config.yaml
num_attention_heads: 4
norm_place: "pre"
positions: "rope"
rope_theta: 10000.0
rope_fraction: 1.0
init_std_down: 0.00372
optimizer: "adamw"
learning_rate: 0.00278
max_grad_norm: 1.0
warmup_steps: 257
decay_fraction: 1.0
batch_tokens: 16384
doc_mask: false
dataset: "wikipedia_en"
Each number is 500 + 50 x the weight over its row's rms, rounded and kept within 0 to 999. Layers, rows and columns count from 0. Numbers have three digits each. The size before them is the row's rms in percent of the matrix's.

# o: layer 12 attention output (transposed), 128x128, rms 0.094, rows 38-95, columns 64-127
# v: layer 12 attention value, 128x128, rms 0.0912, rows 39-95, columns 64-127
# q: layer 12 attention query, 128x128, rms 0.0971, rows 64-106, columns 64-127
# k: layer 12 attention key, 128x128, rms 0.0906, rows 64-105, columns 64-127
o38 140:513533466500483394460545448561483497542576425443546527432468477477617481518527393583524496540555400539532537445513532477425499486528486495495514471511537430427560542490471535544516506373511516
v39 118:457491489542563512436551431548497575499497558468549528563507524475471453444568533476476499498525501622444568449509489467510451511456475547505534556445482527533479550585407546508477560483452497
o39 123:511421490459427413529498443534434507510513487517493490482477522445507556413512459597455525446466502476540486468572549381486539495583470587530495432509539459534474487494593440517389518487496494
v40 116:497434502448491468442468473407523487419529489487482463509505436479479469546522502541459460517504524488476480522479467606510382559530525439474559525589507544465558470580517481489562511506518504
o40 125:555528454542487465430516530546544469518509533443516501468525501539600599488480530537570577471478469464567488466434555475500590521442482498532534522514492434515464541497443527550470427610483516
v41 127:542505460418545504536510593478494469469498437437491525520493475467614529458553502511492559456629551543511478446534533492412463438453530455397450521457501539540511507459439498558552523456631496
o41 133:390499499479524455448529529498589466543503529409540506513431534487396545573440565519523515522396470524507487524481528508566511520570455492616580477532471546416558553530508461556446501511505453
v42 108:500511530512489522455564449534483481525543472555499473509465567445474555468408492481506511519443503560453466543584480548493475427519458534486605537541496408514509502380556544477392566484451564
o42 110:512479481510462472525483555511498539508522526512548491438581483519489425502568445582520523488488515504502537433397448481398476509367533474531462438412574428599536490467478561441533444512457523
v43 125:415400524479545535568506524528597466492480538463507512492493529472479623510468462482519474553481452497521473488482539394493595408438447471556461438461468517543490468409560463542470487561493471
o43 138:537603493513526491482573588458430493474528492506475599437456452480407409497389513531569508520534476427477509480466444527432429405520548469508474486529425533469490543583504552497586561429564433
v44 122:546553515489536546414468456664564526530511461557473472563512527522524482458546476449568529543549538533539511504508501488514503432490593479456582529507449453482507525610544491540559522499440508
o44 125:447566530506542411562515484425491520451480588528547489452576486448512477495540501447461510540417412498474544457597511541481485618488423443472496460566504526453516467544441508478484482453466489
v45 121:467419548493478561520412555520532503465471517492500527546479545459463506499514494589456492565499446545589548410569432473467434491410547427467468524531546447543439547534456477489458488479544482
o45 130:440575588444527432460516460460555489536474499532484470498489531530454399527457475391506508462501552488556437446397570540501572459593526520524459576476428523525399417624469545542520434555375520
v46 110:484533450558519410528531585395574537563472496455457495499476526474534567448447383534551508487560406495401478451515543466513528514498519556491568469436503460464502438500547424563613431525478538
o46 117:539479530513521490560457566527418551491485511472505442553443459534513492524504656482571501549359517492499471541385456489384450564462507488412459517611450511455531411438471545483439585513488480
v47 123:542551531428508441471498483507526515464523501511588464442500538482578528520494495553454502506577528540553425420478537457404587447567477478560549524500490407524507463385453513507567539518628513
o47 119:521413376653417487444440522525465521480569490507587510553421503579404556545471525433514566484482495543444553456526494433510419431465471470536508504497486581485535549489493522486370492529477489
v48 097:510394503483528532522458513484441464564523503485419495580561425435530455442550496449507479443523560497389508513462494453521515491509481497577441492567519452478545494509418610401500560498511530
o48 108:467472471545557434574527545527546475438568407482500495497545531586502512457489478584473480570500432493538452494534473493627643509443505559420557550413498561531560552505531469568487437530484545
v49 103:509553523553543445442472439596575581509454556543493482461499519562473589455539481496488480599497419470518515509496471484530577461508527457525587504396555560516488526511516377515499444547503468
o49 115:533520506468444572599507500493399583483463503570447490531501497417470443519459534469500570459469532447444518498501504529390422563542538485489433487567475445465402428572455519504510515527521491
v50 106:426594441576474422450486374505485488476449507502497539501491534522417583473567398491488505498536467494521566499540600512445488496527547483451412491466451543510472514522503423513592442535513491
o50 114:572474581509541532516467519498377458519415495545480496515460383395487558564439534524584483502425581462494499556531521460435437519533424454532507545519514533511472401465484485485508584402543485
v51 125:624603511340481444530457487414447552384529547513538464477489533473500423486538568517460475504514554480614514512475510477492562523596522512602532499531509473519488518487546504502458536480533519
o51 128:439449516599476491465469512512599522555477483556487454531535491495431512501507542453515470474611514573449505462608578487487436383478512431487492484497543537457499532529549498422420414564491500
v52 120:416560425494529481540547534506488538443520493472415511516527505541552469510514530539486530452523541439398560528411468407445518508495457527541549564543562505449506603562587529485508479560377477
o52 120:471476596445524523509489499404536568550501532544486452544537575506566482411514569481471408556514425506547464533588540491542523465458519485483530412633470495481483509494500453491495493468525489
v53 107:569456574402582514514363540551505502522548574564507458472504508529482511497546607517483503541510558650523522541536481508532525456464469519595546557489464521462519576435529447477422577468522456
o53 111:429508445543387521461585454506505503543520491496467566482374566447470475478455434468506515424503437521458446390483543518438525507504599424551522467466606545470493567583509514470477455529479544
v54 110:511501516431525538512478549507485481530547514454455554521455459545593534543472558418519485423461567497491419539420463545539538581505443592511508404471432534475554407488535537540480440486495579
o54 118:514557459580462412479550483556527482456520474402480542407526474567542482462533450545520422547567431590475541479450548506514512436456526518487525478526498447448561517454521488444519485504565473
v55 112:536475514419473479476516482594485438519498553505523502560569453501561445572494486477460535523561611486481551579460512490418453453512470448498482563618472489477536581513502478478574625508560510
o55 122:457467490555579556415516479468509421446498472492558462464479519512539532468541544471491506522455357455468449515621507468569550525430550494502582437476487567494501587552478466453507427525513480
v56 132:460541587494529555517462522449494514471520419520524559469409581423515479449445484508490474530480515478613493477552433537541449584443504472402488453507485481578514461550561500509457463468550487
o56 137:527531467509484427449459432550557449485479617439492505479575405502473457560474464541498514440569525498537513484437554493438499434561516516599439442456440472557472486481491539501513444601460537
v57 100:605466537508575520531447599550572479566589596453466498530527477421548486447534474490490464505548598486508452498532502500548520420554512456486551420532472493454550497532497534511493567477508498
o57 102:422535438523469454483519543511475510460599437476484606479528541524472515503495546554580585554426441518503557452544422443494514538475561566503492485427445523501484557478497426481492418533522492
v58 118:435508560536567505484383495550464441469487565561508517610584529497584468525408565478472457449520544490502508581507503421548447474458567510500416460545511447520533439604516565392402526465545483
o58 128:499444450466496460470437379498508440560517483463490447475570419492469519522572427516522479526596395442534475528505464405551599552550472557509470513366446603554459592513539451532491450480466477
v59 117:520436442471440469481577453520588481442444426487399492547489559545523495533504539451445582446384476512461486559480493522445476462525547458431482484411432540508501495472454495546518490582396489
o59 129:491517512508526423453524586470483500554417512474512487438479575366540494575520468498534377501542469488527512494452445553580453544506447406521493446634547487483432543508541528559538543387608462
v60 125:528449437433518463534598567404521565528483455421552513521494462451437498540468529475570523465522516513442560435472554541507491568517486536476498417449530543512517467425421454531518457481412552
o60 131:480557559529491582476612605482500498425471503374487542536449498533505545477544539536464513494495553507510472534498557527481514440482469569494536519528513482452545521482564438430506571525563377
v61 121:527537533555454527465490527619537488623455551513508497537494450468387473524470492500509464532433425466497481623588487610605425592522505496487465459498481442476508497494488484471508489528443543
o61 123:536505559392560585577546473520455477439412491504475519470531489490551506499550500516518554549500569499486507482412418590416527599484525542476517550432540473510422424487494485423587515456500517
v62 125:437503478468522367422458468399579524490489461508574478559527428497489491452487488544565502495570503445421533487397456486517475504513561465485519493526558473514535468506430428474552516482527499
o62 135:508404436580546561498571460534391470490472490419511486566484506476581510532494533491468559530384495474518458529542450507521590509536482566542468539505463511563414573444537471510465481590487449
v63 113:448531471582431522580507522432444464494534438513478512433427521546504535526446458520530525508508512440511469533521524617567489539538458532477532401622481458431578481398530474471497480523506543
o63 117:522502525567527524463492578532547544470527570493494515490513517608527424537554443478543459502408465578520436473384572506456446479366538501481601558457523453537558417473443527469582461477458526
q64 063:416456536546496443454425476527463498489508476516512561454518485495543458448549455452521443462575495504508547518530494601499441515424444473530478492473479557408536459501531471590464493452510605
k64 069:559513597480474430532586458570407547613497459476491380550552474522416551554581445483505498492514541448552435517395422468488468491466473466544517531570533591557477503511454498527536577538493483
q65 061:553528517481543680498552399547414499558479505463482575467417505538488450570487487538431502514389468492544487485410468544516502492424522474507525578439475496472514480527564491524587494510405499
k65 080:454443414459486504476515558554618591373584523589377522537523624461460508513508549532525504496507543469429519474602471552478500480586529482430610487528576536524485475413485428470444580562470553
q66 068:467433471612481412514597557505586483437557526597490547440429502495561426520515468487471537480541467461450457432563527518546475484534537455483402531514529483593491453519473514501476509487452553
k66 087:524505466528553604535522514459538510479512482508524558473493452492520458479397443529532514470554467510456519480410518475431514544495457543506491423501490483471488536566608592489447455415471409
q67 077:570454471471505448474594472579530558466486598529527463538602480476555492550565467457619510534506526452500472501519505543452469547582538505474480479482441553571497559564415546504505487522535530
k67 071:492457402488519492499541565524552513483513494604480584455472520519633426437484450492518492520506328496504482519428469546465482458504442437554563413501461535483464470527509435523374476502560462
q68 081:517491484484506368565565566468473579495407452551467491567529495437508595558544479468454529471426479517420482422518480589543441588485516582463530410552508515466414494539480506550463477457430459
k68 075:576479413503395574519505515490490467381534555457512384496507473388537485569549542418585546483569453492475509498472603486478546488540517441437497525557422500557553599484423504585512545455526486
q69 118:465474515464623571407435523572460483602542556414464496476509461532470427541411566433522464487374579548533482527472550526436485483459537568493546553512465447357544399507443476419495468593506524
k69 071:470480520488528580548503512415530514483502458425488441461586461507486528516509545437481457556397569523513534483444528538614442572467472501514544463578511480384569507416455572485504512599482459
q70 088:408615470522442551461426595501450471537557480448497561500454532497448522469466554480488542459558602483492515554498497503498486454531520502543553594517479486396630431513508450422550510546529456
k70 075:524473566491429547592536478508584624568481540490600570468526529554514494508497464460526453461494414463559467544459476495404397512504403427473562459505419533581580473504547466489461519450502437
q71 100:498510431438573495457581522514505518561477525442550480445544468499523524534407509446547518560480447578548533522420506472414453485438541487521529468525506407375551551560468582400506464513433500
k71 090:475553439425470588512463520484507492496511443431425461428552474493528449545406560471531481510529515562402564472412607519486483423569549403534539546510415526451562554498488542434551439438461532
q72 091:488434483456514383530577563402594499497503516558443517556408540517428483421537493489470484480481543420438528433568487550542490486526492560506434481511593478530470542440526414559586528493521498
k72 087:531524516481483499500442559525431421505511507595497548485476462465450545481552430502451485528551491476612458564479489402446495494575470578529459485556359491502492505544598508390387448524494355
q73 124:544542485462413491582508522544504528475464496538453487505399487504535495452485427475513574474542546464424477409441505461577536523557532444594484485499469548548412490503570446538509501435539421
k73 110:554536451540439441555506516550552393475442438527476473496410427502482464526539450563535551471535487507511403512516523544484560473554468464514501489496432476582393472423520491510416527458505416
q74 100:576493474535501643512461483429508471470418601497470511461434478461573591528459557477498548520488424553451525443431435535481482560414532407488441526439518551454545529513507557536506458458504461
k74 122:462566492526494602496451487437478503543475500610519431447492403513515591579520507434424551571565515550466496482419591549536467450404414442515446560483519539500454586502479489512506498481480512
q75 092:485404415490547512447497556482583606528619510452540526505557504594514501488559511472501430490495483491539584498508485579595561459484440588564526409503428398466533509468562558482513526500406468
k75 116:488472437442450521459492492510570583473514499423528489514538545499501444508538532586441491578422435516460610516492449476507465532443448560461472390540504431449550574503547593422467460398463502
q76 108:584437459475527484511547362539474485556523399439536392512554491549526476494423521525454461488561401523496563544488506502489554533479464538390497471423547432476503517493510538531472520410449536
k76 111:506449463542486491484504454531455510581515422458571389524639500555547508537459510587463452560562409566537504512473565567531601483456530476473526525440471525530496570492442571516532471396437515
q77 092:497551428373501576461493544468499635481539534485509555528489549492509528524395474515506536504578559446540551581435418450491470537517505540557472454541559579441590586537552483436513519529467414
k77 111:544470434461553638557497450524520516489478492514473522455437519469547462526459500513559568516565491500476450620405515495511442453526454446502502444481546534470557588558428509419572475524563384
q78 101:364540543602489521447557532457486478552483513581479501490589466573428500523415483436484499525522444534524487436428569478482524455399519459514484503451509448477538450526559523467489521480498527
k78 113:424526525493495566521483494440467567569558562550500514457491416559465484547471458425483479525558498528456535450435515531538473421433518420539442586538461479590547480545553500520506571379491550
q79 105:469507416558510501559487446553557481435435491617533519498447436556451429465499478588582593522522500485540456557439490501426496532585482478513408482541502481593502575435486519478455546520469458
k79 104:507426423531602542536438506497561502520468544534472426452374401606442473411461489490570426468579539454526483556499525545532485469481437459567485502536417480536464521485510498581461519613429481
q80 047:488451511561519466456542464564530550545489512472524439515566636426556429465410580458414437473497498575608518536532512475576531554549531490454471539497497512537510564452497497469507482462536478
k80 088:453453534389419475530518440456422509499494419521380521546537487555539471510519459439484538459437592536435460488466491535516442475528547475533519533569388570568457500492481447586535570511508474
q81 080:464495541520501613490501514399419468492451514484549528449389443530448513474504498560595481495557506470458508449488477457409445578500402468443497569486496467467542448526502478524508514484516505
k81 114:467535562474525416618532515577534576575564474469421432564602535476443540476569545486453464479428601498481475422472445488463469513506557511536612523544563488469491434447483550517519577504473513
q82 065:526510466467574461422538446421528451509501554571521519486473472483536444571459462464535425481476484477529426460613506466539483465553479536521497507550470599593477586503415543520559566444476487
k82 082:457461462502456524488515585538624502491518535496556608519527465531501497434500500588533536464557456426489532524436457515415468504476490503546495469494442506485447418542575462489373522471503440
q83 091:525506467455568593490416413485485512572521441444524420513537538438565476471383617414415452440408482536545594532508460536494512524485525611501539558441561423440586563495457505488501569504448499
k83 083:532503596465560491479477527504398541599494547503482492466536443475447530538488427453622552482505645484479498519457595569453457516538506474470593483575483603456527523558471456479648520532535535
q84 098:441536545586502546538525576449480499494478480481541574503458525532435555450553467541413468486485496471508424483495510558568450419440469436545507530550504493499465449507557528559426520513497486
k84 102:562485506465487430559546530489503434448463441442479379536530499418500484530583505506449561479474598550439550459475401465572577613530597560471470438560529505501473550429496599507466493429467474
q85 087:422549536514452533456428486591456425534512431453382488483562457449452460416458482519536513484503458535560421463494532482521611422527527513544589529431556436481485394547493508459467502457502460
k85 068:483560491514546524580515542492493477497441538487632504520501452489425580544518539502534518529531560452523595561514576439492405465411469519415506458554423522529433525414513597437470546502497455
q86 079:596497466487476436569548536502552542480403514626442420508485475491478446588506421463577565509557481455451581453481447532504479540518551491521432457505454564544431581545481481509544468418423455
k86 077:549524507513477538566541529488420490454503486521458444525357394486517507461521487461543554432598519442539397480444585474486458453513387449507483484523452569506460557442500500525510535501532359
q87 090:489570571464481471458456462509549490466520478496561538500529544485497473542503517478616469487423571558550482520516440684551528536478496536402501461437480478515544475517459495480590517443493472
k87 088:447468471476550528468559585386444471456485602534488491517494471489608460474442604488515536475492460559426481507462472528466486511480476377539428484492501472445478484535465469545489551587521503
q88 102:539481481485616523488485441493526467540493472457576459424449457528530479477534498448502484522427472475528537557547507508505496521470492497392532554440515432477516501492435423508581494587519610
k88 112:555435575463582475428535523455526497508511482473510445477528524455479548486473497459454405418398509489468482477551501516595475564470544560428533527498590486417486487520480528533544475642496546
q89 130:542434543503565495578593527467515543464491509572533379473507473532473500572502492539465507588460490491441577558537483510605441570446514543466408442520563546478497538545473536528519493371500526
k89 089:558570500525596498526447461505411450617568440484508436420417482505479502526452500448468433512562478522558446540483549479532557439436530495487524528497508459446561549490429480392456518525526503
q90 095:500507492524517475528528467617502500470421398484572462489314499503609550545522485600462438499440507545563450526543449536496496651550522477505610453568471446531418454450486440539490492470551500
k90 115:574559474511479463525520510566459402542419436461521419543471465499517563507500549472494477419435488520531496494611409532518480543522501444463613522492460502532466474397427494624486575487531459
q91 103:531547545587473527447485529480622469417547471492465434534521535461497497416546594522430448459471471464553482466560458593525504553534558508497493437508481511457534523423604506621548437516579409
k91 135:453494489523505504502506522509541571393536472470499490581468651462481563405618483526416451505417432447531480514605449427563491511543486544489524391518473554506491477455524503588458509537516421
q92 199:484535585485572478518547494456548545509588510438489402440516487483532464508456519506431474571398543581459582435442533529550509529429575577509554468447589456392563504471547554488577474491499586
k92 111:530538484445499514472557556476531579473603504452456484418471557431485527584518569464462505606450543563457548474424502522537506475451522541469483527489535528433540572529527650441584482495500518
q93 091:414445485447558513482578505529493496537433527390470534534441490591415423516435474534495507481498489586569509577458564544398458473508478555528520440441508452482525470542544441432427494478437495
k93 115:483477524514576507506551519492461513590533512487515498492531451519417480534423518519504547537528511518489513533436543542502490469423438517469507472479497457422477372541543606409490484471487559
q94 097:452442445422429552480423375535551480456553461512406511472449483484548417507460437511514455425476543482487445478545538421492543455623537565516555544430496475548499515442522462513507495535506555
k94 110:561489431480434445508336453558521502491488450520483571507463484507468491546540455481544431453457405448561529533578546523483481463534484503435473522519472504505511411518452379545459560523483446
q95 082:466420574496465522505638613464422452534510511466426526564513596370567492407476542452492535456432504510482490417541500579460659439528584598495600508499559529491505501459460487479601511520490541
k95 100:498474503505501464504510536510504500563482524448415507493482503469577503405510503548450507481388503546413489335542434518557495550515632575508619473526541523495414515494591487504567472479478473
v64 113:432514463527508497505496357528501524548502494500511500575363396405369369502594468444563483502470591566525546488550508517436478544499489547512404512460466480439547482478447503463573520534432432
o64 116:495524525461496508553499535491492603575551560479506522472487445403509447517486473503560447530472535479514526442539573484515600423403464496521516576588552522517530538543479552463605515520544625
v65 099:540547543570505530473552562619473514497489512467537491534475499487487537558560576463534465469445442633550508542564514531510372488533468439483561421619416436431480532553428498565480477490455470
o65 097:503583586493516428478567511546452456576479553419554614479444513446446558552526519502558578518615524543522501442508544490452541501560504512568445417484509494515466475496481492486551514427450531
v66 103:492487559512484576522485495445569471508505437519464504500509467536488488478497573544348464554454467478403471539500536531584498510470578517409432381558534426476506489568459515473513520579519454
o66 102:546495463563563399479616465482495503549540564416525496563494477378588519532457490434497540465489482512473413511491485524513489541524566511457539582568456468494359525547554505518489559511478478
v67 106:519564528509457438563458496490538480443480588554558522482491518554434514476558506524534474541483507497404474476385488361493529564569452498631575525465459570535557546513550515522544507534552531
o67 108:613480439537483526527449533447406435436455469628451455513461507485473559506532512593498436466492434539482505438549513461508511436565412504562564450476528585441544515544520507527468499525544505
v68 090:490557502545451547504505472612526427450435589439518531498606537566498494540558489476525554556464415453539515552549491530406403454548531445449451508488432591545438495518437473485473464479549539
o68 087:517496592523522491399476493499455335519364478491460488516493489462475543531414569549590492470531553490515555524498517435559509565488453520534485455426514481485441522487499498534568510429528516
v69 107:402385526467500474468441564404444487438483535515559525440411479442576418460424411529420471506522430538445457414473540458491556472415556502493534515459446373524393488532514493476502455487519560
o69 100:553454384514426476475506418494516541540568483469579503509538460542457523501502518573470516519424472466552543497518557554455541397525466492566489562507478499488541452486473497503483530464471450
v70 104:458441478507474520498433456470419499484476445521471486560421476535417539507526478612480444506497542522459494341473520495514481443533460552590556498486489474452531543439438507456606466519490515
o70 101:497529462525471538589547517486471575464588556575569468455441498502467480503461490499508490593543533567430530487432583582479603517543478445585513591570565568533562452530479542527521449535472529
v71 109:478531506601527504515462506424414487459484490503567566502450474542352430509527468421513465513552500519554522501529561496526493551495427499427478567380491491411495523530503437522509491428593529
o71 109:443475553468463578543384443512490447520437481579503520517446407501507503548477421548490487485458561524506546564570568485404627476562447515580477550378594439475525417454542492554535480441444483
v72 111:418452526510469593548485534615419508463500468419547485436537453440558533468442481492487476522475522475526530413492528492537539402415448499550539477594492422503436567584491497492422480548409460
o72 111:481531485470453580551535473471587586454533574473543664448529457493405455436488564526444532496542499474589549473564504539529481451524512562518504489549401468512565398491456489435513531482416483
v73 100:555472501584511521504496577499514506521481579506580482417478474544498517598446505583519489498561456590542491483550556464510553474561482557514484520458511669418460525538572490562480487436489503
o73 098:484513485434440553514455505488447519554434466540510500563457504606421562469553448449472496538494530609535545489575468473491532532593418471419410507528506467351554527486487440455493527405534529
v74 102:553453551551426529426497449360402494533495422522579472505554457528422530372461501442456476499465468465509489529518532571590523531494540511442503484587498460486495446544383509513436466510578526
o74 100:491528463578555537526553407591500413501533577481566561544457451453574524546483438513351543518500584549481456552480537627459478532470500521496448590433563387519567466525563529536531533484462456
v75 100:465538451405505518547435497447353476397483515532508525506480471522506480460588479590461485527555589491591504453452511452443525517532414483544525582428516465591500602481578493465518457503590515
o75 100:457455457424470569523514498452548510495497509575458438442531465499463481433509556470595469512473510493459570517565549484431462421475461534576610523560479556513565466546463468509463421568458492
v76 104:537471449452507437451428495427504513492500475526448532537574534481437470488618430507553535467530565416445508532505584495511555547537505490495448610415525626594533445539480534505451490455595544
o76 105:461512475504547444511430526494596422478457434562382455509534477490473454453506422554560459465382608426454469471485486511527441521417438477416500539438551479430537556509480488541412498555533479
v77 100:414539421494473442476513492393566511510489529495508548462512449466600506440524474435540518506505440394516526518494541465499540483492476522619464511439512555521487494494533524462433433503523479
o77 096:542464449464488476605414511395568493501483442537385461517592496548435517441453506536468407450445500434506492487444531451553486443490537509392477569477451493446563513505516462517402497450609566
v78 103:437482441499523478484474521451620537462549400544409500501504505494550523443455462515514479514444535471403458445461539450462570457512601557568622496546564466478509489467521515455496507565454506
o78 097:522531408503507455600477533376560609495615521487456494514568504522488445499462528512477463455528468444484463516457480499559485547409535448430440542503458539493488529507470542489453466488581469
v79 093:445512491459544561577498535450499528479544560475510493455489464523625512575358498459477486479597511530572500478477471399461534506528486512487520504535563489447463530510612455533504547448533508
o79 095:476411516510446573456506498498484599535529503462554524477487516622495546441499578397447522501487420546497494561579427482432511438422476503529487481598413483462535550486480482440515522494486434
v80 103:548435477442568441631408596434538511411514481508453487532483497446448503491537469536513477510576616554506485438560560437529542528565480527505474544364541497533480562588586466487500471430534550
o80 096:372504482483510488548467567443595516494485483560397512478530502508407433447497474477596424495402546517517549491518495482466538454465427469474482525492464552420515473545439477470395531494419445
v81 088:474536519547495510486498440567443400487446561431522488471486517448491554510559477435536520506477381501504524551483578467517490482487520380559480481476378546512452441572470469554508441469548534
o81 088:548503593561529446451521464570466337538413427488489526522534426502523582567438552610510521504527482445499547450462578472506534465497475565499456496372557493503489462451534491516507538398507551
v82 098:418448489546540497375529466522449501509482481508491519440468537507511360499486464549441494519454457590488450475463577487441580455456564508432548526432464581527442498500472530486455468500499513
o82 097:561576411485429505501447457465499536541537402512486395514549443562528579521564469505472550474430499457592547437539509521534499603484420551406467505538553474448507478468440453541444444428614512
v83 106:545511547492368493523561609372639456448497541491516471490483504513502537533550458573408516565530436543543462580558520523455501509524498447439423527497512430529458518527471489507486503462574522
o83 105:437441478570674371439555512540523398524462488540513519513470592560468464489550511491508435558499549488554469570557529502431446471529543483516495519417439455445439449561529448547477531464487462
v84 104:501461545512644440524457468517557546523511493478467484503463528474580463430473447466424457457536495507509503580540511432556556534442677484424416450400483496503427441514571479536527456458496490
o84 102:441433482432457454453524454548527553543537458478402521532591473469530510537453510501543531523479469487493564508535452482493503545494519547397382491552445479404396551477534511459477582459548476
v85 110:550479496483447524558568533461498505530512568493469525400428506461402526374480489558597450527498521460469498551521464571569577463476532520601564476464474445469456559459586515525556454549404502
o85 108:449497514520542497549592524475500570564558506534472624554513625498515444449473527562529490536538495551511489517510484499457440460547546410496506472472578477558521437513524485371594601567523546
v86 092:530542504554497536406490508571463493534477596554543471464492508602409462581542486540524507471516491485538538483510523513557525519511473453489462434523440655468445491538494463490491500447534476
o86 087:530522538453443600452449500502411465495427499555488483543469468526434566533528496492546565546512566594468561466607514530496487592589392434489448535511559493370554529474486466478506531420527557
v87 101:481528485506484557519526390465549506549507473500440555572459393504487531444544559504510451529489490504369458533535503472553501514496587495484416537450572533448509514505449504530551425507486487
o87 097:471508529573581433576647506497513504551549515496470448609494519470575587499443446545382451469526455476477456515458534489520610543499542540470508592501489451465412476574517511549524538566588534
v88 100:458482408480479504518554475541491510493479560458539493435468446487521514513431585522542490446522543445465544519484496484446555456595558529581482400489491488464493554356525544467477459514383469
o88 099:511514466484431650548517561428477608500540521481512450507516532487469526487469543440472447572553494532466609466464427520576531434562535437480502506576573469479511539439483476416538448498544577
v89 092:499547514467507529458514517508469522482505494506481469422471531578459471532431466513500472474546536513517487563461524519497602557459530503508525519503553431418418544464590441524532518508511510
o89 092:474443545525517587481536463484476603497569523522534500536529539657536542494505552476504538507546494548500556552635472540398466533443501392508488512458548470421507521446496502395586518463525423
v90 096:588480562392500431545450523567407555525534327524426515580532533463540438447472520438529500480477594518544513464508434534605482507485440484445555458514532416503508475550472499486416533462457485
o90 094:409489470451493486533529498548580570442517529452531502442522508454479442469628459412437496502475507517498409475545476561499453582544492513489487457544466508579463466504486521497443463578380475
v91 097:567557483417423508500511534429349541519541517501561523489559555490462478492459524472530570534550575402541567558476428559449497520399410510461509485599511439561508502463522509475447548563536464
o91 098:469454555463521598443495433518522539429521493444516506476495566520560452440600532436472536464500513493458360547593491550444337488478537476498617499527445473577531534494525478500521500634467427
v92 101:538472514368492457562520468582516528557579517551436446472438474529443478565535456555523518465524621687438508489526461463427533561522510551433554481464566520468514539447500541545576510517466517
o92 102:475504504542513480426623589530465583533580514502544488519449644545511492442635500458543481525492506572509473448603495548500513533435473444505546452580504560470489527525437553478523547564531486
v93 108:547593407481497465568549559585440510470497479533463486529527529551514554578508487590658509457521458555590508470463485487485503513549477523621532496489548566473493532509462509486535535504421457
o93 106:506504656458496576562487534470542545480526504509504406494510567603395520423588535497507437585573502551524512448517534437554499546542477438457485444508568566468541524464486500499518418417517537
v94 104:456498471535489529410533497531447521456500391484506520558505499504489440533482476497532499436537522515592523436535543562418478419424509482550525462522452428438470458490443512438515505495393487
o94 103:476535502496502536578480497471610601480590502448555523474514466524457492510591516483477483623517537461521550477541596519525533554519483433498485558462543527520551438398515487481537427370482482
v95 096:497468460445446490433479560438425517487521512541523452417520477581481472593501428554377548527554535532511475540546536524461575490538467496461564548482580496470489532432439463545441532543577559
o95 092:494480442523489535450495459476509532476480523531548387521516550658519533440577490465506500454515523534513448541558501559415445582438470449474520602467479413399455514535466482515470426489521451
q96 106:449534494486549591524542394433458486523466454538477492463470428522629400533438531426469485457455566526480561562444565458515471513553434485508566544485509581489466493499453476489557481575545564
k96 100:620551424570471377548513564511604492471480508479428433431515516455502503596586418507454591454596481552443595484526477492549615439491579519493414512443573532532544573486515586550481536478465425
q97 102:564459538496520534468416358470408521527509446548554396522536456588551522541474559333519394546447499441526514542509574398528440456517440540480522563519487523556523505480454511501523506590485584
k97 118:484540491438547484540496610559552501520535491521479463458529549553525537486398473461542515529543603523513507449479514531605477428338455501481502576614472548536505455462496508502470527501460463
q98 080:571463517555518514521417449486501504546499475480497403530553472505552559486457574389538411493471463418528506552578586478516384497506483543421428546499468501513555537458378537537473513541477601
k98 093:506437519491484504475488560463495491462499546513506558527460526547471502514612433490442444529521480413492531495505533464461534424468416469533449431501580438472520476520602495503480492569433469
q99 110:535403571429557504447540453504508546566532481452473407529523496523459567593490497423443438550421489491450526493546531508546478483569536605467499485482528541509561578498459543532534493522479548
k99 087:608550466509581598431530470417530448453582490490568509444419589418522478499544396444521451551425450455504504569527471463509531501499459476476505535511562482471566508424549498529508435495473526
q100 115:409580445613503540513435575487473472441385528529506597498433530493516455415517511551530557471498532530483528440479438434507507498422485426553512530498542490500397450466510428479486509524542482
k100 111:469523508489461438505528487568520499550430504616471607525455447559482533477511430543507598440502518475492420502498452500504472576523569518537529475503460482490471416587488391466506505450568479
q101 122:541474574534564452524465514458468486541591512381536463455580437554444517468494555530516524547551515603528501495465580574490502481440469561446518578523417432433621496490451549454450504488454573
k101 108:609499496495531474560479575454544499468509482523542513479508551514538600513483526483521491572506488393456594544427539421520555518525483492467511550519501588501539486504498604448510506576424438
q102 117:518545462659488510539467560447487491412510487498529517517507467540511433429546570642545518534485519540499517487470509463401564466455494500480524575577463438457531413373510504405522464545528539
k102 087:535592490478495556453425489452522553498515498497497552512469527417570484524555494446566531515499535514383570469454406371457426558530472576507461558517389431458571546526499478484526537492437524
q103 091:445473550450441483396525386535470445497538445387456484523533544491547402535490476452472488541470438549549469533495574586493522488605472542472519527450549508446542481614425435516496491474508620
k103 122:405497497540458510479494530467452646522548551414475462535551472512478417456487560510473452559470412413503567479469608500430388424549479568503498436476550431474527498554536540449525459539472609
q104 092:463455514492499508590399530517539464468522511524524517486550544503602528573470510527486524504504596551486553489549454537613592605463553543495464492531499552593549559455470595511389546558464474
k104 103:665558522530488437516592569568529433473524404516451513522429601501464522456487527526479449469446514533523437564496398519546482506499501439444577545525523518497509444457512496527503420524521365
q105 081:539519481510538539394486473458523505538562545444570480434487545483519525530528536501523565613539414502511544558449508462527477440512544498429515580436440516452593541525471555513562407560473516
k105 112:506461506500554545501503499426507514434507510435567424456538572434536484534480516431492437577455443414422567486530506489508498444465473535494505497484525588457551553507492545516503428588431553
q106 091:489397451456424577536536399532590508515462470435433381559491517493483568473566570507418429456500491526490399513518458493498473469574423509477524517473521425447441481483492516530509534534487556